Weights of a small transformer language model.
Size: 2 heads of 64, MLP 320 SwiGLU.
Architecture: RMSNorm before each block, learned positions, no biases in attention or MLP.
Training: 123M tokens, 5154 steps.
Each number is 200 + 20 x the weight over the matrix's rms, rounded and kept within 0 to 999. Layers, rows and columns count from 0.

# layer 7 MLP up, 320x128, rms 0.232, rows 273-319, columns 0-63
219,218,201,232,185,201,225,244,193,198,250,172,212,192,187,235,203,195,184,189,191,193,210,206,172,186,172,162,209,224,219,228,218,173,233,232,233,199,182,172,211,225,192,214,223,188,212,228,204,175,221,222,168,190,195,210,256,206,215,212,187,200,182,207
151,158,192,179,182,225,175,156,178,199,200,202,194,219,177,249,162,184,221,190,209,194,190,199,208,192,193,188,229,228,184,208,224,207,195,161,213,206,199,207,216,203,170,183,213,199,214,202,188,174,175,203,195,189,228,173,160,200,183,204,204,181,232,207
218,208,219,192,201,199,219,180,190,203,179,207,222,210,237,231,235,205,222,207,194,205,210,227,197,218,183,206,207,222,202,183,198,226,188,210,186,209,218,210,188,198,194,182,211,184,254,209,215,204,205,189,205,195,218,225,169,252,182,180,201,163,189,169
212,190,161,199,228,178,189,198,209,206,189,195,182,242,239,197,211,187,184,207,205,193,207,200,169,204,193,243,221,232,205,188,207,182,176,210,229,185,205,200,166,204,166,186,157,197,219,195,189,214,194,178,210,184,197,217,214,167,217,231,229,212,165,172
211,192,216,185,226,206,194,165,218,220,190,194,184,185,199,211,185,197,170,183,226,207,184,183,180,228,218,188,173,220,229,204,222,213,233,164,182,221,242,231,195,174,184,200,180,217,180,184,182,202,178,185,184,239,210,197,190,223,183,186,201,199,174,183
223,187,190,198,239,208,193,230,214,207,216,204,177,198,214,207,199,205,205,202,185,200,212,198,189,193,203,181,212,160,211,163,177,170,178,218,224,172,185,174,194,181,191,172,201,224,209,212,164,203,232,210,234,191,230,179,212,187,205,173,218,162,200,123
203,183,192,213,188,184,187,196,206,180,212,183,229,199,181,184,194,185,208,191,206,202,209,194,194,189,194,200,202,199,216,174,186,174,195,196,156,183,228,245,223,195,182,183,234,207,202,202,221,169,160,177,227,212,213,220,222,227,206,189,222,195,192,204
211,187,170,208,187,224,204,170,221,193,175,172,209,180,200,206,198,231,181,189,221,197,197,190,188,216,171,198,207,206,214,184,197,167,213,182,182,229,195,222,208,192,229,206,230,201,172,215,187,191,201,198,179,217,191,230,203,169,224,218,224,188,214,184
203,194,199,194,167,213,222,206,178,190,214,193,206,200,229,211,186,199,221,190,217,207,187,186,178,199,186,206,212,160,172,206,185,229,233,209,185,217,171,185,182,194,211,226,233,173,204,172,192,204,238,195,193,183,161,182,201,198,219,240,185,185,189,224
189,202,178,188,207,221,199,182,215,207,199,184,211,206,217,231,222,223,167,194,196,240,214,215,185,197,237,189,193,180,211,216,189,215,180,178,201,213,186,246,205,204,190,214,196,193,185,203,201,185,218,186,244,187,192,236,195,221,185,233,190,190,192,210
225,180,186,171,211,210,214,190,192,213,215,236,186,195,201,191,191,172,197,222,213,190,229,198,243,209,183,185,213,185,197,197,186,162,177,186,218,210,203,182,178,210,179,189,197,232,223,199,210,199,210,228,209,236,207,218,162,174,185,194,217,197,201,159
224,210,232,178,197,202,170,166,242,192,173,206,198,187,167,194,205,150,202,242,235,191,202,222,213,232,163,225,202,221,163,196,221,205,223,181,195,227,205,218,172,207,199,226,213,151,237,184,179,199,224,196,213,197,207,201,216,195,195,228,208,194,193,193
186,213,227,194,192,162,193,171,206,218,192,180,202,215,223,174,191,170,189,204,168,176,202,185,181,211,199,209,199,220,226,190,221,163,189,196,201,201,204,206,203,212,220,213,177,186,255,173,201,184,201,211,216,193,190,195,261,203,196,218,196,214,193,213
220,231,201,174,165,241,185,190,176,180,208,183,212,191,163,200,217,206,170,202,173,210,213,160,226,219,212,171,188,222,207,202,188,229,151,199,183,191,205,212,196,166,186,191,194,196,191,189,196,196,217,165,227,225,195,205,175,206,179,206,204,220,197,181
177,188,201,196,178,181,226,236,195,203,198,174,187,199,191,209,188,240,189,213,207,219,167,190,199,165,203,213,184,225,194,200,194,184,197,190,202,192,175,183,206,189,203,191,196,189,215,197,234,206,193,182,207,191,202,221,176,195,203,208,179,209,202,231
223,189,163,217,170,207,230,210,235,199,222,196,212,202,184,184,178,189,188,183,212,226,196,185,204,223,218,219,191,194,184,163,235,196,192,209,209,201,228,174,187,227,226,187,187,236,175,208,206,242,225,242,209,202,221,180,202,225,164,215,203,168,228,219
217,215,198,208,207,208,212,206,173,231,226,197,221,190,223,179,208,217,204,186,218,132,187,214,216,213,224,238,234,177,169,158,210,197,206,227,213,213,215,218,220,153,204,179,210,206,218,218,200,218,232,213,202,234,217,215,218,191,218,214,183,170,178,175
190,203,213,207,197,168,170,190,190,170,227,172,216,200,208,205,229,214,206,218,204,201,213,216,223,200,196,228,220,185,159,213,170,210,148,229,187,222,215,209,213,205,183,215,201,188,223,191,220,212,217,191,207,224,208,155,230,195,274,151,219,174,160,204
193,209,226,191,163,212,224,221,206,172,213,168,202,173,204,229,225,162,195,196,195,211,233,215,211,219,186,203,182,197,195,211,192,213,184,181,189,190,187,211,200,212,184,188,210,209,199,192,224,201,191,211,177,215,176,209,192,240,183,176,191,193,244,219
181,174,193,215,219,189,183,193,215,189,172,197,165,222,216,188,234,167,234,196,239,195,189,180,188,195,218,236,222,216,187,191,223,180,207,219,189,183,217,185,184,233,199,210,185,209,201,209,204,181,184,198,172,213,262,221,176,187,165,240,178,219,194,173
203,232,175,175,201,195,210,179,211,200,185,216,205,212,215,192,167,201,172,184,221,200,215,249,161,242,235,210,165,195,211,213,186,230,202,181,217,173,208,218,222,197,186,199,181,207,214,228,206,210,214,200,199,229,192,206,192,195,163,219,226,209,193,208
207,190,181,168,193,183,200,222,228,180,200,175,207,208,196,197,194,192,175,169,202,178,233,181,174,189,210,232,222,195,217,161,198,169,183,217,226,178,185,193,195,190,180,173,176,205,184,232,173,217,222,206,224,183,180,198,205,210,190,172,202,244,212,213
215,227,214,188,210,178,192,186,212,229,200,264,203,206,207,163,242,222,195,248,237,178,207,181,205,190,190,218,190,205,216,206,206,208,202,223,204,188,199,222,197,211,196,217,165,209,185,189,191,226,193,178,174,221,217,190,208,228,173,192,232,199,199,228
190,171,224,201,207,217,186,215,183,195,197,201,168,210,234,195,186,195,176,193,223,193,187,174,173,198,208,213,209,185,212,204,220,197,228,202,206,214,208,179,215,203,194,215,194,215,201,198,211,234,179,187,179,151,208,203,234,176,183,189,198,216,167,176
224,194,198,188,185,142,189,167,218,190,186,211,210,182,222,201,234,168,181,195,196,183,192,215,225,199,196,214,229,170,183,182,199,214,180,195,191,166,181,217,221,237,197,223,200,184,222,239,202,191,215,201,206,188,209,238,205,174,218,197,191,200,218,187
224,218,212,160,185,199,200,186,216,197,182,176,195,182,181,175,201,196,188,243,146,199,185,189,211,195,222,213,191,212,188,202,211,158,220,209,219,212,180,178,200,222,185,231,189,199,206,224,192,180,197,212,189,223,187,211,184,196,178,170,179,200,178,202
187,210,198,166,183,178,194,219,180,228,186,191,199,184,201,192,225,202,208,162,182,197,155,193,209,217,205,240,172,228,200,208,173,193,204,212,224,218,188,190,202,233,184,199,260,195,183,196,215,175,164,179,203,184,179,206,202,189,200,207,197,176,210,214
187,162,208,227,189,203,220,200,205,189,182,189,201,258,192,203,177,184,198,183,186,175,193,216,173,194,219,199,203,202,177,209,220,171,176,213,182,218,162,198,200,186,220,202,192,197,221,189,191,203,219,218,212,222,176,201,213,206,200,174,188,186,188,190
206,202,218,224,233,219,251,178,189,232,233,173,194,195,212,212,215,170,219,200,178,184,198,225,237,192,181,181,181,202,196,196,186,199,219,213,177,182,205,223,195,179,223,194,177,227,172,197,232,211,212,225,206,215,177,179,168,184,211,206,203,203,211,191
254,212,183,180,172,208,195,195,201,169,217,217,179,201,193,225,216,198,181,179,201,184,202,202,209,205,195,155,208,211,210,165,219,203,208,211,201,230,197,202,214,210,199,210,187,206,193,191,196,227,200,221,207,206,195,213,215,199,200,192,178,202,183,188
182,224,200,211,215,200,213,206,187,212,232,179,170,206,188,216,184,217,214,183,207,184,208,178,224,169,174,199,219,191,203,202,222,229,196,160,183,161,209,214,196,210,233,231,183,200,212,174,222,199,197,191,200,212,219,194,213,191,207,215,197,200,200,222
221,181,183,191,209,174,204,205,209,218,188,189,179,222,190,200,188,183,184,227,203,207,187,214,178,166,179,258,200,149,162,208,212,185,204,180,210,221,178,233,207,215,211,203,228,192,203,191,200,226,199,211,212,197,196,218,204,190,206,185,211,159,189,196
211,230,222,246,200,222,216,186,218,218,204,221,202,198,200,177,202,202,182,179,174,185,185,221,174,218,223,223,196,212,219,151,175,199,180,211,214,183,231,205,223,224,216,205,221,227,180,186,208,201,209,184,211,183,170,214,190,212,176,226,249,174,219,179
213,196,227,177,219,211,189,220,187,193,200,177,157,180,189,203,194,187,209,195,204,211,214,209,225,179,189,219,240,205,178,199,178,221,181,202,174,209,209,171,195,206,243,192,237,163,180,214,181,202,202,220,208,206,185,166,208,212,221,213,233,217,196,201
201,206,211,206,209,205,179,200,204,211,184,201,223,162,200,174,191,251,168,206,215,187,206,177,173,180,209,238,172,211,213,191,232,221,197,176,182,224,193,205,183,227,230,190,219,187,197,187,222,193,173,190,145,224,223,179,219,223,160,241,215,177,199,203
253,205,165,197,195,228,200,183,180,188,217,196,237,226,238,247,203,185,190,204,208,223,190,196,184,214,196,186,190,189,267,172,220,204,198,201,228,187,186,198,205,147,173,177,186,232,182,256,197,191,204,235,170,214,219,203,213,213,195,221,207,150,178,215
197,214,199,189,194,213,206,216,218,210,160,201,215,175,205,238,208,185,210,196,208,218,214,159,224,183,212,236,179,190,196,213,164,205,187,184,195,168,207,210,230,220,192,181,224,165,192,228,179,206,202,185,160,205,222,130,230,228,227,214,206,150,218,183
194,213,220,184,197,199,208,178,225,214,173,213,203,188,207,188,191,217,238,220,241,166,206,192,233,254,216,184,173,181,219,169,186,207,210,223,203,156,195,199,219,206,224,191,210,162,173,188,153,181,205,205,212,203,188,219,179,222,210,212,188,193,176,201
224,213,200,209,224,197,224,215,180,221,204,221,172,208,209,207,217,197,196,229,188,192,175,203,195,173,208,202,192,196,220,201,223,229,172,202,210,215,162,192,231,233,225,202,193,242,208,155,184,178,179,192,193,182,192,182,218,158,200,186,232,212,211,190
214,222,193,226,199,185,183,205,177,231,194,225,203,193,216,191,190,180,208,220,236,230,176,175,189,183,219,185,204,139,210,179,217,227,197,203,207,221,171,197,200,196,216,195,202,194,177,197,204,197,219,148,202,190,173,189,163,227,207,196,229,184,197,224
213,207,166,172,218,225,221,188,209,196,174,178,182,237,201,188,232,197,177,165,187,189,197,164,172,199,185,210,205,209,171,198,202,209,182,166,165,178,219,198,183,185,204,218,219,232,205,204,211,195,205,215,199,180,208,200,213,209,191,190,179,196,181,166
206,205,227,186,207,210,198,211,212,203,182,212,233,218,203,211,198,199,218,191,199,197,180,205,209,187,210,227,216,193,191,171,173,216,185,218,197,173,201,215,185,206,195,173,189,185,175,196,162,206,189,210,218,209,178,202,195,208,257,212,199,235,209,206
224,225,198,202,192,178,164,220,208,180,197,209,217,170,241,229,244,194,196,203,188,212,224,198,195,204,193,160,223,190,198,182,199,188,180,209,187,209,178,173,191,207,201,191,209,196,220,196,213,189,186,210,216,182,189,227,209,224,176,185,191,229,211,177
187,215,191,197,186,196,216,204,201,206,178,224,214,172,194,176,216,177,220,196,247,187,191,177,230,213,184,211,179,166,211,203,219,197,195,167,153,228,206,200,214,184,184,173,196,197,219,186,230,202,171,203,204,218,231,194,204,228,210,185,180,222,218,190
177,187,175,227,219,198,214,212,230,210,211,227,181,159,157,234,201,198,195,168,217,197,181,190,178,203,221,226,178,190,242,198,198,198,228,201,194,226,222,195,183,193,210,187,176,201,185,208,199,240,173,201,215,166,190,208,213,229,224,240,178,211,207,220
227,185,210,225,222,220,210,246,204,199,187,197,192,218,213,236,164,185,223,224,208,183,218,196,176,208,212,207,198,222,213,180,220,184,205,203,218,208,185,206,207,229,200,182,186,202,214,177,188,182,212,192,212,170,193,229,181,216,179,208,211,180,163,194
206,202,239,184,158,214,217,196,172,161,183,243,229,181,225,209,177,192,217,195,212,201,234,206,222,204,186,234,174,176,209,206,184,189,171,216,185,203,188,229,182,240,222,188,206,192,196,200,151,183,173,193,225,201,208,242,191,215,205,201,197,191,194,249